Part of a small language model's weights.
Size: 9 layers, 16 heads of 64, vocabulary 8192, 124M parameters.
Architecture: LayerNorm before each block, biases, tied embeddings.
Training: a variant of Muon for these matrices, 903M tokens, 6893 steps.
Each number is 128 + 24 x the weight over its row's rms, rounded and kept within 0 to 255. Layers, rows and columns count from 0. Numbers have three digits each. The size before them is the row's rms in percent of the matrix's.

# layer 6 MLP up, 4096x1024, rms 0.0783, rows 2301-2409, columns 768-895
093:151121131137128131123161117106114148126164102108100137102126101175110097143141111124051119132147122186102180083118097147179106137126128159116120146108136120126115099100081122147137102100130180170138162130114129149140125093134093134109134180092152123172131110104162175145125129126132124092118168106149119136156084154172103128161146146146111146161113147111109119117138099083151061123174
103:080131140081109137137116123129111148148114125141141124161084141180149118115169118189137152150140104115164134148087164162118128099110128145057164142141112136104105151108094127142129123113112112096120110178121113153110166066122118067132100152128116131147114140167132150126114170087117133158144101154127085163169114107125174105147142142157131124172116112136131159112110106110087125151138
100:111155141123155140135149087133164111148093149086128116098119147161158100148158161135130141139097140137136122115156126147106159200114117067073152146074130125141142111142120126089140140117140127140171132135128143138133149156176152125218153128127121148072133127184100096120124154136128114100122139116141121125152099127106121203098129084114128101114155133113091145121127107146084112111111
098:115142116128125124124139133118127096144084124064161127136145140157125156115139094106137113085132127133156132133145133117105148123109141117114147162057120115111136139116093102112176112177127128136137125113106136104099171134124103139138143127135119122149156133109167108174175115125158068125127144127080160126101132108101081097138153150124083159105154128103133178134133080145130102100154
128:161144101122112097154191129131132121097106120156136117142161119159081147094128136121136181129130148132116145097129129160122109127124142094120110130129069129075133150125133118135080118124151113155170144122149151131186095151158119133145144169119176135106180116101133108179122098120109112120144151131122120103115154150168149155121111106162126157116107157137126060178149122152116113107136
098:160104164149129144140135131087139149150148150135142160140144125146137084134147109105172109160121124138120140140097134071148137138147108120148109138114069089154098142151129121141172137140088127142143131116130130146135123101111114155152138118201125145163130154111110102114153126116124144169138142170169162119087134110097153133140136117109126144124111107102153091146175102158119147116112
096:122138129113193151160096062091156160092173156178103099122118133132136099096174116174151120088117108147122111128075107143090127092152092158136074145125105109101115113145150137099117105090162136113157119148081138129159144110132143110108138113093133156134113152143128135125180114152127134107116117152127157107131152138149114120117152124121120141120103175122125156144104135140137134093077
103:114150161096108114163127144123131108145146102102137111102164116142085113157142129086069096117145107143123142125128099117116136098118143156107163078179108104130131142142107145120117130080088126123154115126106169083121088113146103179139134123124127157107130126115141129105133132148136133150111152155137071090110118150161131126102120117173122104143166099158112109163116146134116144092112
100:159145120132135140147165103078153142126109087115092121137082164183141112133135125144126141118131143122149115147119117108137075126164084143099118154151104141084110135099108124143128102122114146127111125080116107089159112130093135142130127133153143143156125138169145147097128144100113152131148137136125119122122123179133172099174069159169095132135146144123142130144134137117121172085064
094:144138125101110116151121141106094100121118106123117143065143113119110130149128157110093094152106093115144126091111145115140107115160163113106125134154104121141098140135127138152154135106118093136117123128110148125139131106165181137097139113147123129152160101168115109158114134151111077143079122084186160151121106147142093139180096104152088161117123136120140152113135143156121112091165
105:152076125169136126102114142105117147126073112143110100155094094113159093108130125130154136153127155134151129154141134137127117151109169139137094124140136150146158183076081167117114106077071138142115131143147153141177133069138079102142091109092137150161126142132150117106116145139141113156090127155130138200144160123147103155127124151155160119124143107152118148124170139144164124152193
099:132161112108096122178138078123128142121128096180160118099102161119193106156114157142114160137132125101154149193098131143139128098149107147147159151137116128135158136103125139127129100146123153101166178138139110166123141145135118114161099129136135108148109133124149117141136089136106112129146151149152172098126117113140166135129113156190136131146116127109126159142141127111129125109081
100:104146163103148133085093145114133137127134126164130112148128144149085133120166137109108160186105131123159130153121135102154125144138123144146112136117120167147113130132119142144121146139127120120168125163181129088148143134137149123134156102114109142144126121131126118138119137120122126122125122130149169129168161125109173125121133166135148109137140149093101090155094113120098126099144
101:159157168131154104110113071110081138109111137145194114122122137163143168197138171112097106117193128093152157140136112172138114114124096151127087146139136100165127113147143174136105133115109142136125084108136117136102141141163141140150161110122119140117145166082135145127159141163144124088156130112133149122145135132100138142145066138130093137139145194117133131153118118122159127135144
102:140177059152139109133162099149110117165135134113110156092118115175104109055071145146110118148128117084091136144160122118119128090130141124140122135095133113097166109150116139132134147165176133094148113162119162139135161155116136136135113166126117126121128120163144125120105137112121087122146144174150108101152137092135150122099107122095068137120073137137089098148107101125143141136151
094:148114157167081148107113139193140159140175107136111113121127116121091188119116153152128108100125093157125089136167134113151153112101132155128146144070123121180078142131126150090106126149119140124150149131123135125143106144076119087113108137099125127149126146107189146125085139146135154115083165122121079096138116127112159091141105142126147100098119146137132152123119131104159153169128
098:107099137160125146097101073130102122113163099124113200099142081142114122116132122104165178152107151090122113105134192095142103128143116123104188123115118156149119075142146165115136135111121143112157127143143091161095126122138134102112077132121123107100124066119144089143122121147114102135103116164139110133118119133160156144132152117108099117120117137124173131093115148148132092144136
097:138152111153121161137158120091129108130107134144132178124128127138131119084081137150153130114149095158118137088143099144071120099136167112144098140103172111118138130174117123153107134129153115132119093172136111136125112168137116195111097131125157085132135125123134134164114121108134130099155084119115103117082124114141125105132128145118123110155111163125127129112092139103174147122117
098:116118155133146149143157144100131136131169136129124155126166120119112124089154116167130095116139121125171132125110182126150101174140096131100143147133136136128123158109115092176120159121117123122165169116120128114115120111145140154137146099130159068149125174121203159080145099145079118127130145101127127136109139110136122169148103161107159138181117140113161120105125133118122121143122
091:139156119122131136113152191105139146090122098098141096110088134162106122091099173140110139116118143119152144114101110126115129139153093140151171174131112129111160106095138120135147107150158136061132121122152121132146157115131137132162104179148132110131144153131118124126146151186084118108139143109186122094161165169160151127110129099117134120149148085098110132110119113125135100141130
097:142113158105149124142113140133163118101075141137127166096170111131143120189075130129121110127174128168124095125137142115129122128125090124091128139169124140132133148112098142117126142125133157119072160113161124124104133102118098109155152116110125134140121136111114157163154142127108163104161133139157125113185124164165115134085137130134108079120146137149157121114134145162152160079125
095:104123128136109110107120105119147112108150118158175129165076156129149171154183091146097106115099077080092129115149121132167105111119116173125155120084120112133149147159106053182128124175119112140129147126126117172144128153119144098101146171147121120112124124120123113139150145107113111167133134118135100142128086105091108157113114124102157138172107139120133105116110159128138128119127
100:129163172115134125145125105107162120115135174123138110119119130126135140110130166096129135155132154133139119112116096110098120122145117089108152149090170113130141158116102161122094142132126095136092150144158102104085131158109113137139128129142130123127105072066148152116102135127153112125109084113121122133122103099125120104095135091109103159184097108105098094149138144130137135153108
102:147168098174101138108110142152107098153147143121126159133141112157087177080119173144123142143144102168139110122100142107130109112141151107096096131095110117112133119126141156085106112094116107120182174135156162068157132146113080070116099152124102100125122139104133100112091130095144102117066151103123092126110139160117137127118109072109115163140149143134144144109126161090110101125103
093:171080156183131096130135131164117138098127133125122140121124149165150155150148156119136109155121126109132128178114151119115092116127144101144097162183142133127143153110118109165140103175145137100149146123139127135101133156171119169080109143152155126135109150151102101125104137146110150143091106144131125173154135119135152132149071147125085086141188101177113073149140120098110130109117
091:156155167139133163139179118102112177115136165149103138122119105084145171105148106122167049146118139100141121160151153098127146111129130126113128139150129155140128128148139131110157108135121137125111132135124126152092101144094142168125138161183121137129132068123127143095162111120052111120100110152136152119100098128063149135118206140140136138107149154164118129116124140102126127108111
102:108171131095127119105145100121123086114124123093144104131096139139102092145137173098136120138132164146110147145116122110096144136130120097103102174104132136135146094141148150108123065144166157129097144090118136139125119112128128138116112142150155105133188114091153113158125126139154106115143119129126121093164110108128099159130099136141130125151091093125134121104133130103158133109152
095:113158155190142122164166125121085136139135111110125208161120122169113168167086092158115155128120126160129137116132152153142111114100102132093059118137092112133131118152130135136129110141136173141153132126146125135129093129136103135097151129102120096091110117154105120144169140117122145073166144166100101094120071130127127171123124096097176092141114124164143142138094092145141128184163
096:127143142130126138121160124110118142155148153124116105136097144146133182101129151120141126131138124166137112134091097137122116148131125156132109162152151151159113146096125116140150150119121127125092128123136186152171161115123158160133104114140137139084113117107111143143099147121110141103198127128153098123108132138106111105112102097148172075159110091116131133161155148120137125087149
097:177147110158122163129143107154121177119128093158141161132128161132117146136176112094143116149159113105112144101153153110125157101139123128102100148139134144113166123131142152150134134160152125135126136114140097143121139135104152108122113097096112166115177150150103110090139102128121131118106083140128105118069084133193145107159104144138139121169141119152152133163089138110122093158095
096:138167102111114133120123068115107072117133096131138104167140127122135137124150106126096146130137141151140101171109091171134133130140139151149121094121108132161131162143097093142124149115128112135127133148119136137139152082132156104121085128094089111161131179145184148156096134146084146149127123109172115116132132146111116115143129110128114107157131136135135103161123163122116135107097
092:179145117141125082158177145134141123127153134102165090127146101163157142137144085119127076104073106139108103112106138114114118139145140116134124131118143115130118179130141168124175071110141126129103122169132144117122138147120088133121146106134158151182121152114134116099149136144164097128119149109145105119109105151109131125101091102104103155103189152136081120104061139102107123075167
098:148102135106130081148139109093147109143110126145159166107131122169154113092119075148133103102136100120106158137143087148135083119100148155110131155147081115119180095142101104117105117119140093140095123128159153143172111132108111183125120119124111146142148105148118132094130143121137081191114160119171109098132093116106069150117113141176189124104114096109098114146159115131129168140144
104:152126106158140128104146142141128128148171134197115103149111131120070128120171155126091153121109149183129144102158158173111118156172151107085092145126145139170139099155118123122094134111138139161138158122104146154140158126116165082111099081101138110119132117136140136133138107118132104135137165087177134135133090145110125087130134139116141133128121154107117123180083135098093162101137
096:160158121103126141106132137108160153138135138146092154152110168174120117137147120115101127128203111136129105142127108103118113151125152114140148110142147147089134104158131151148124086138154148118083132136156120132176194108122095145087108182139170120086146128132129103183130123114108135134133097145153143156151128118097081087138135079123155080172122157111100085111115109110155150079137
102:119119153090079118128119155120173125072118127149121093120177137119161109137166107089118141139120103155159174139107117161100143140137123125157108129138055160103106145175103113141150144169084142125113124129125091140135137088131089116145100091087100113148161106157112145141116107107105121141096129099134172100133098131167133122117124130136133166133133090087109117133122146107110112110111
090:129139160115129119135114120112140157127083126111101160163083151133076064153148164141105138128136115150125111110136103158119106129122115126100150097167116143115125108154128145100104126121129122128098111141142114106113167142149136122157151126146128082138152127123139149116181160107174121113101131106143147133124095150104106131128139115165100121131142102131120100153163099142098111115117
102:095110136079153151117142086139114156130091124135086083086131175107158145110136122107156111112156127119124174097117069143151071089134113123147146132103157159104140114155127121149097107083158128144116155101161111125119132174115126136117100118175166059123118133117123097129077133143124152099123119133112128104139141098133086137127154093160090159152109139092136143109173181111155105119093
103:172097148111078127179108108101109156120066131118104146150129100113122145102135140134130118110135159121148112158169170097138143113095153121100129117137154161131146098137136118120141179112080111159098128140164116160176154123134145154174126103134171105142117113119149092126122158146140160107121115136108148120129144095132077150132126149136139145101101153157120160119137176174097097110105
102:152162125134168138133147142129155156152157138126158139117080111142138150097120113176154131139130134117097140131116147143120120124123113076101130133085134112069104107138143112120177159128116138128107112155147082095125119168150143178151127104143150123100145120128125128137099136110103115117096147098144104158118139132131126118079109147119142122158146085127145127060149155126112153153045
100:134137132081118144169147129152145118144136103183103182146137120180108152156147103127153142105103160145109137141090097111137134131102121109111121095123147122089127105140151101164125155119163105116164114135160151127139143105120091176143128136140143117113111166150154158112122182113127127160128174136154111186122151087150178174128149162129112145136131134119179135091112144156121094151155
097:149114130182108109101132106093128133126146151125113124122144113079119139138141125115121119121129103181163146128117127102107165134117138115125124188106164163088119107100100134137119139112095122098104137107132075145106182097173124179120137168151169140126097105129145120111135132124124149110190123128146120151116162169117088160140112078160119155131169128182113172122123136147131128107120
104:125103139104117174152124140135099153074129157171107121119119091109171106111166112103136129143124101117101108083123127151079133138151104115162148144141161172158165137110103166121096106098131118141135148136125136085124146126105130146090139096159130125127139117156165103139153112116140122102147146168135122150144144113081171152115147098171176116118107156123175167101130122123116158138135
098:143128108094133122108105121125133106145154124119136124150135096138114139148098128130166128118136177125126143178144083112106115165174113159122152087094117107107113104115123116107135159158105154121146106139102079105107147104115153174135130119145157120086116122105140135144121151152105136160161110159116158165136130144105087135155134121102142099173172092123110111140100099136094143123114
099:114128145139097156135096163149146133172151154176142150133122155076131150097102144119109136115103096154102142111090117136140090099140125114148161078129121114124141145117133156152142096167116112105139085088080121095112144119110147182091092126107123124154089156181134110124149100135087082144157091127101146147102115125127110118101112097133133116156126142132122128138107113123109126101134
103:086129147120136121136174094090127132149115140076083123181090139087127157089101119126134182077109153120139098162177124155125114137131132100131094146117151156144155143121144119168133124124131113082164093137112105141149133099148183113119114161084136117122115139193111183132124132124144097129082168125100175089097149135109121122121102081142127152163135131101080138123111135157106118110162
107:129161128113112158131114100122116201132129133120132147094144110151158140177158162168150109117124155082162147158125124121123125129144107176121133124158097111104174135147113111126116147159109127122129117120149145113123074174116124115132133107140155128113112139120133100162139126158151177104127126151128171093171158157101138143106112116146104178146134119110166141094122137118124100114119
124:134162107120132145125124117131137153155148152100117118119191113142124164133140123117101155143084159127145128115075148137158142131102129121151143156149141100146124131149102098091127145180172167125138119149115156129157107138138121136128148104147089096168166139119125155110116130103127098119179130137105115115103146141085128102143090170112140121143157137140139146152143148137124142139123
091:146163135086173158088185084123097096134139133126105115157080114091092129145095126136119155111117185106159117086134146110104207125123094157127114110112145152134114116168136141127127122133124112103150106165104133109140130106128139129140101097142162123095167138113162121139158103133115113107117096137148128115145154124147101095112123170068164126150117132138202100113170110157145112145120
100:151133084147150173126162156112136071081093117111173150123107139138184137073132109124113120127122100124153114107122144184114108139107130116144131141111131138124130124124107124118144170125158152084112124132131131150094130139146122089122118119097132113085110121147139130156146153124167136115129113161172151089170127102152128137158130135098057131134139138124163092117140123117100133086114
102:113076158168155113137119119110122144116104178130120121123148129126140101044137091134135118140130132105105112116118105111134144096180078117127132127140117115114130111128146135106106105144126177166128131176124104133104126149108092123139162144101120132148126108123185186119079131110114140120104149095133100104106145132157075143149121117083122172114111149115126155092132143137160145098134
099:168189108129120139098136115164170128096143137125134125135155105098106155098114156121076130131113138087110089156109140105153124152108121137092150109125142121141088142096114159124115122114138132130162122126133126137086081127122148127138117140136121152158126097146137150116145124082079146121121127117078165092116098106120130115138133095149159118138148141151119112101127116139146134100153
099:135101122120158123136101130089117120119134145140108143130107126113104144125167116149165166154139154103117134136105123121091122115124128163155153131119146142153132092129132149145139127164094154111131094105125131134103159124089137129144104131114146138118105096112120111075100143123123149115115119144137125143150146104137134137110123101148129122151100119137169142112093099095085069097088
104:120145172168101116142132093136123152059104161118144128121107133137104127110150144117154146134117111114121110143133127132126143109125116114118067143154104136105101117119131174119135102174146141108129160126127132161077152117161116122148128107119146135162157120184115113160129138116148129136151114115110134079081120097101150092148133086120111153134102124126092175119142126141178149112130
098:133142149125134135123115146135109157124104125133168149139109180103078118172168147142152142118132104143129145130101126159122140094167145116164147121127139107125096115125106104142096144118132106129086126148104076175113167152111115148121133112127144100130163128137108134117187109154134155156131138106102092101113126156133133131125181160105119112136121121092126134135160182098197137119113
095:117117136116081127151112159180169134158098158151098183128114108162136110108182161115142120160118126090141154135112096102114121074132148121127144160120114137142085107156150140099095075137105138137125108116132156146135116162127134149098107135114087131111145136176170113123178155128124128131113111156109146161138127146136093097167144145166127117124132100128132096154153155140166190110140
101:133117136143143122139106120104110134166124132092126130133060131174124138148122147157099134109148127091163107107124160116147163140160167165150161145134112160134118123161131093130092083118106117126167192162120156142100097097103128138097140107112119157086128133076137145102138136135132145139142125131143129140172147108136120104101157145092113103141146092127093119127087100078169083099139
096:138089094174082129109162149085123144073134163168111169145088177098142145145123142109120123121133121127114105127144146152119158134087144118128106145119120111104149091128143114160164141123100138106179130127175165096120140134126162090105145128146134102106104123131096133145135123141108094139161104108125162169098108152168097105132133134090126137149124132067090092111130124138126122169138
089:139087125088091137096173148176124111095137108163107131146101119092127140143131101116113153160126132131166144129125143115135115135135116126128127100176171161108154137144097154151138163125120104145111136171154135135158125114139151104134093159148160113106152139121097143096139169130073120142122144134113162129115157107136096154116174124129173118088143132122121156131085122118104102130143
106:152107112155149161092144111160125173113155112117119132142118116121071180131143165146070086183134117152063136062145125139128152123130138156155149116098125137151139139139138139099133115104150120149143147134112150121076124105151111138114124147136141136124106142126133114114142134090113155125113096128142135090133108101103112084169120130131145102165138128132129150099104128078107124137095
100:132132147128174123124113146155131128166111160129133120072163149174136125096162118174118167133126155154139137086089156118121098114119100155158149126102117130142138133141109130174163164146115123142094141146152115143091148096153122108138108133085136183153092129162155114131093180132100123105099130139156132126082110149117153128104172151116124094159132117126114108121111139090133116112120
096:094163123124126122153110136187142143126091149130129123153179140133129093102151114128089131148146121118090105134074137169144097128116087135153159168127125113143138150134124136111125104132134105104131087134119138127123144134092082158137170128145136068171135114159099153176130105107119139098119124135149142116113116124126126095127130065166111118131114139121110098162083132127137154123122
092:166080120117142130118098110128175141119105144125116164156154134149142106130171105129121130090114085129122134173174157078114111130125102153105104110140131087140119127140146122114102144116137159143144097139141104120116104118122072124127123110162093126102115145123125145100102087131121082142144173088124124119128100128139126112151136103103145134105150091137148106122146096096079116126136
093:091130142163100145164091101117175172161125153147153119115154082098165135106148142177147118126065133159144117129127134137116141155144173150081119137137136112104091136091138113139131114140109104107117137140173151134121109160089107143125142133133173108140143122124133123122103140130144102099129130138088120146093106167111112130152175167144071116140076127128106094129151080145128144179151
099:123106130090160134120109153164074133131105099081122120128102135096136138139137096135120133185142130144106114147128142109138124124163162109146146156103174123137077143133142153146138146106137101140132143117103133114143105111203116151132129127124103132125121109140147169127101192129147133091110130115138136101155131144099093122142105167080151131160115140121127128189133082113128162098138
101:144176150088127115152157121133095087118140137164153131107135192145157125128138177102136137112130120186112147147127150119139132120142108105099101176114135137113104120094092151139138100107134167131121127144140096110152150118102139146102142144105155116085109101141158151133097158133078123130107172078090138104147096159121137131167137131173159135157120126146119128119162152124168186128187
103:091114144154151132120119132103088117133101125129077165131119173137128131140121151173124153119085101158105112115103118116135148095141140128122168104140140170161071115146099113211096110140088127199134124120155125090098145161124081135120145137089104132159125103160070121131136085141133130173082143136124109118128108118153133130105155097128137101127110105179105136113129154143106134112110
102:117143083124110109132140123165147160155061149117158155104115136114130136104140150143158107149134087154134152144087128130188155122160131137120057119111078126159108124144122157133123134129133110137170129106121150185079115125109113108190137123178126115117087151149185138104124164113132161155145115135171130132108141144185112170116111141130117122122105138156145096148136173129138139127101
102:100150151139158112125097119124165095176104094137072111144116112151093109120152100126145118166126108156131163146126107121103091106153140154131135127134155104127137118125096124093108106098137108120131136161083099099143150139131132130152135144102141100151142143107134096102156154138110146108103163164179107162129151145107090106127105157110131119091115134142106142097126147102141145124152
097:130104111135126132117145090140147149099066143176144091144146138112127138120164144100113120111176115114132148130103158118129148109074118123138136158091120098095189127099108094138130134119140150123099163120154110123106142116097137147158125133122130114128116080132169111130174134122133172122105131085162148125146104139140071112151149184130063126168125138131121152090130130138093106094117
094:178117119101107120123126146142118134129100110168137117113118143148106138112109132130109124124129110100107103144088133127127125107102113099066086113111152112169124156184107119179118073136145129123143138148123126106105142123105137150124143153178121135138151099133106130162152115174112118155098114142117087109110156104126101114169118144145136074136154149102138171150151158134126150105108
101:138122166124143159118077123106159113161116124126154113132114145086136125105164129138149129138104112149127116064193137134115083086144100123118117139117124188163121121098129110106154135163119144133146107094111124141125119136139132136108114138163155111145135130139158112128119198137125139156130082139135152124151126142151141132153135086125161105106138120099128093129129069123112143161141
101:177145103082120155109130112115141095180135117080183152080091121111089151135155122134104164125174162136133058124097134112130132104136149176113086110131149132106099148111102155086133109171150122156094107159126126109115103149145111118140170129122118091105156157118167134106107104138118156165148071150138124105148127130140183111148190135104101121116126095138203121133106125140120117129112
100:132095115141144136167162117151150124138195136167142131112104110146131155096138136155076119159137127115127102149169131116140135124134168127129174137171143150163116124148114156085127109118163127097110126130108159152162181109126167100142085171122102159140124161117105112099108134179144124129145115110096146111125117150137127089104097123132121115114137149104117096144121142142065154097130
101:121150172128134139151109122136148163128142156128124115115139155154101109124137134097126137125110083141196128125110145115126121136119116136119154130119137161124155138078153151156147122130109114088120155127121129169127148156144162102131136106121136107136124106123111134069118134103076159112132122114135117129129129165108084148136127145097093142150150126134131143134141128133215113134135
103:120114117121110139138107120114138141104179119132103097158174155122113123141125114098131150060123108145080117083132105164063122085151098140126147124134144161106126068069125103151126133093082120121141124095148134114105154139147123115141084115119099161126137157155151181164114118164129168128141121131142144142128135145108096121088173089113167119164146156081101130149137146108159182132120
099:127112106116149145130145096131119132140133123177110142098135067110145126138163098101131141087117116104073155141095105116138078101108167153087142174146127117135125131131151138126121124085134151143109143142124159129152164147140125124106103148164116122171097140119116137156104132098155127127168132151094084147146089052120107126125123154201159096103108139128127121151142146150113099149135
099:091115121110149136124091133136127130148163116122154083121122121100123105122126176133153077127149125125130131135137137187126124140159139163105148136142121123182103144148160160100158152067109150072105089133165107128113111123119128140132129137157123152143133131121141111104113168166117120142140128103110110104129099120111135126120137126108134101132133107109132119126088138106140153120132
092:112133103125153138109164088140144142107153155156132145143104141126141116163131137126160124148113120138107147083128126114126141137141157118163119181131167142120110162143091132106146127150150123167161143161149171115141133147080153155158143117095128077115136159160103151118120136134126145110181117147150092108146119168083108122149126125105143125135160134113128105134151123146140152136142
095:137105175113145100140126152140108095101137124098136154125155137173091172103137140162122110147150150086109144121126139091136101118114112149078110121103151099163138160143125129100151136115113117097127138106156168132083144159135174111162118077104139123133097116116131106092098151141120088134119123162141181112158114126113129121131164149132115083146114114140109125135114108117141112133185
097:168108113092118127134121128145137089155100093151102137114161139105131109093122120135134088124155168129130098103086109138090122163132109147111067160157153132122114136121085105115126117115161127137079076132126113099094147136140105171125129138175152102111107074151101111137095137136101090126108114134148112069166161141136146127150118115089122120129136126129136114139112131187146134141071
103:107056129113117140095117103129145127111157153171160137158132110150121118126101112122100144099129119126113145126118164123123149087140108132123160097150146135097115094121117152149133144107142161140111135129144119130126153114149116114127152149148142133092133119167135135129140100115171151184122102114106140101120130145118125085134146102108097144111154131140142100150131081108176108086151
103:123123074121146127095169142106140110111147137153152147124173140103150132154117109136125128138132113138118124114132114144134087109138146139090094147107075133084104128154101125144099141112122190101139159122120182127105083120118133126165131100111129140097139101083146159149144120083138123114136153166147091088094132123159134145134142131124147164135162107124164146160109164080143137154120
096:088093098183110113118115139153167148146130114167125127134130115138075131142139142102135122132169136124143137133105117110129115129121134128110112099087094129136154102158152122114133133086094118134109124145146134152152093150135113134119087124122098111120136082123161097129128131110166106132134115114109093182137115098138138128133161119109109122145121133128147113113149094134114092082157
096:108114168135107072129113163126087146139131131114117108136153136104096146124137078128157122129129088138148153160115104134136089115111152094137117157110138143128132148134181123115158098179097135116136125139153110144087165107096122182115158152133113148149127104122113096159133164121147146090109122152144095109136107130136153123116139157129089121088136083173127124137151115147101127136083
104:139122121077109113108096123144095112190134093095145097094128132131140116171145115136147104122098102130120181120131172158129125160104097135095139108147098139135089147128090144175129110132136179112128095160086083120137130154146123145159104111107128103164137110111156121123129139117133161147095159118181159079157128154185122111096149157109168141148120120154129121118145139100104125127135
102:123133151131141183112139146128101093174092124178100108109109085114114134137116131098093096131142150164115103133105154131100146125101133124099147139121135104120125148145138122133122095102155154139123094140127147109124137105135164112139166142132102116134107122125123115114146126158096092103118140146088128104120151113190141145126122141085111083141127100115140111124114160111150159130122
104:157155162111137112184117092071119142148109172136158163134115125130126095151131102105103127154133152172159113116118140150130146146146112160134134139105082179145114139122117114176120166143167110150097072135120150159102123129160158085117170096095144112142116151122104167125113137138075124131126141105142126123115144141133121140112124117121115102100081119124100092142129076112130136160133
089:133132126133119179138123108139167129121159104149076150145117184125110142119160140130100131151081095128114100169098152139127127123132097161167078172128135127166134147155149149133132091092130123125122140154152148144164200139127177142113101098142109148138161127157156174129162110151127150137125133155107130099137132100178149127105113108123133144159152136112138105140163111124144139119095
103:107159098164147122166138100152127119140098094127142110129137140205129122138064127140127132131168108105136125141129151104100133128141138132153161148085128099105071142106126118111146134090154162151132125117160126138138137131165125126110097121094190149153109126118142117110139151137123135106107139076136225143082164147112148151120136089129089137166163129117126134154116109146101143083162
090:151125092131108076111109102123140142139155116134141122161141122114154120117174119145115121096121158117072118115135116131104096116139116128103125103137145136130132149175163091175127128136148115121159104087167122106114141082133058148146113183145166136131156171139115115137124125149138137158118115114101149115111115128159120144105099104117116140172127128137132146119106116115142125176116
098:141115116114168173119105105145145116157121093118122105109122120155175112130140154122109134152137129121112130101124161122110088110118120135132167186124144105126118101141105100119101134143157108110115127141166132132120140108094135141145127113169143103144173145111129156175082109138154120107104106084138146121102107166133126134091141123137134140106162135106080119112143101110148120147139
098:173116104097150119151156078102105118113150111159116115100078131127160135102125096154105111132102186156105092117108125127125100160132101135124139151118133157127135148139168129114123134158153141142118167125176153167118117096137134110144072147138131140161098109150097132146122077121150100148131114151176132163107111151114141136140151155117112150183134127158116141145132097152121171137119
097:165125098104187098138162133089156073176127131111135128129172091168121099098151123140119142108172150112162133166113108170130136135162163135112142118080096123073125132099095115180135159137082117131156124119098120149152126110120104156102073169104123101122115148113104131157175116141120102146131150131088114137110143157149142145144109124101127135145100110112091086107104116128098116076066
095:155128139111111136131187113099132111147170101137143136112130131161159110125127146152138114140132103110139143105165156112134124113129153112171115131099113103102147137093110113193156130129140103145145118135147134135091105124134143126162183099126143130159134135127119103145120136140162147095144091118100161146114119128143137119117109134115120146139120128159129113142120139152102149111108
101:150075134076140120096137126154118110140079124104141132156120140108133145120117133145145159155160152140176119114116149133134155121174139168126121112165134143142087127132125140114072181139139139114145095110146133129108132091125153114148165127135102147139120113154101115090165107086090109139081114113124109134112119137109156128114123139053100116098122163123104118119089087090155101108172
088:099139161138113118104121144137119140106100084066138138161128124158164102114165176142129122137148119135084143137098122141143103082134140151152125142110129147108122109201131141118141117080096170148130162115130146098153118151116121114133152102097125167093131166141127117082112169132150115135138118152131133187136089124155138108107160087128152109090094125132099120142129092150113119083089
090:111104130095088151155122107121148125085177120154111096109100115135107158142088103113145122167128127096161140129103093107142129160125148125141143152087151144149111166142114118119114108103105111138136118149118124096147114167150144131075118082139139103137120128140163084093106138141106100096132182173129105126133127144177131158165111135118131120102109105154136168119056155118082159115112
103:151136153138190146129101115126100130112121134115104113119105151134112107138115135091103101149146149112159133084146134148127104147084129119151137134129124142147151133118110152123132154108077117109172147087099162118110115095151147107139163150118153126103133119125099140109118157123143162095161158151144146117136144132135119158130114175140127144144062140126150102163107115153089159114115
096:159128128071132123099136144141140163131108121151120119113110198132088125115118110126139108169158119128101130105112143135148125094126116115090155169093137126121115123129113148158105118145124118111146157105158099151181174100132135180130119137155120101132105142127095156130133113166081140124172144141116135155099125189146105134157137144137142105113112106120159098152132131143163124128099
098:134101131121122126143127109147138136141107113130137137142143132131134119123126123178160108107109111148122109117133112138092134145143154128095146118171106140118084157078139138101163141144132085148160158118141098130125165168156133133109117137139129136147123117148167134119105109139140165115134119112148133121106079156104108121087118094056164131124120144128117128109148109130129149138115
097:111129124136164146083187112121103129108134128093153136121099132103055113134106155133114162166133161133164135128107137172141128139147094147128125109121139121130168099159160145111142146114132124112126117202183148134117126084147135120114128120141156117103135118083162147126142111110134101127161134128089114119100114178135135163133168126137088106136150115114128121139114134102148107156108
097:142124148140121104145149112153124098107118128110118181062131142139108131115108140167166124133131171148121152160127150146159144116154132161147151099077113144119116133093132111147122106113129108145147131121113141124141164112121111151160143127138129138145107158159131135119147111166143113109126134173161111170167121140115133085106119144123128104153112153133143161127158113114166080102121
093:135122142117141162133088114119139137151164102149116139155138125160157116136081134104120098177087115151116143111127119131113102131173156126104166151125144122137130119080128139112106161086194133136137093105127129127098145126102118145087098104127153163158096108115126095110130105145145092123103147153119128182109124115173139119178125083110192100104137119167114127083122118149115138107144
100:094114120161118160132131127121150147148132132155153146155086125137149168121115109119101160102083138147130149116103133122130099145140126135112144099129116084111149097138104104088126134125144170117100152103092100158091119125120088093164152154123135116142129112099120148124122113111113170112154132114154117138153149125088120147090200083143122097126134112152159120093127141161100117120171
095:138120097126139163112131197123096154115148077121118148101112117142119143111101129157090122098147118135131187125140133087135149117119133123120155139123119156144133143120134104166132156084125107143124089085088175130119193109083114139128112096141134119154130106140092165122125099106139126087146146144127115105134127118126112086133111106110155140111145130109139152157106115146146117141123
102:114122128171189144107139142107151120128085138106105140123108117124147116157153138126131134102127128127073105104099115142126120124114137120109165138104097113079139097115095120094099092164146156166123142151082131164101146143098131123148118135141144133131099089149138170116136157139155150085125097197101115166135184135144132137101134152092132132132103107123149099136104087107134170134092
100:105158161122101117167135112112111146151086112168131150162148130109090081141105124128105116127117137133173118178165091123104115133153105130142104083138130123174135122127119134120143138148159123118125114105106125144098126131101121100145119147151115110141133174156147130146169108151105123113160141173092133146139160134153128162136173110124139152126111095136159097128158166166133124100161
093:116106165147178164110090115150139127173193122154107127146091189141130109126119129094124146129146098126156135149122149156119122112126118111162176148154153129137146127142140141111144155140101113145088103159139131110152145147103167137117141160130097165139132124102172150125155115149146111114148115114109169124105117102112122099125111111138151154128185105093152116158145120186093111108164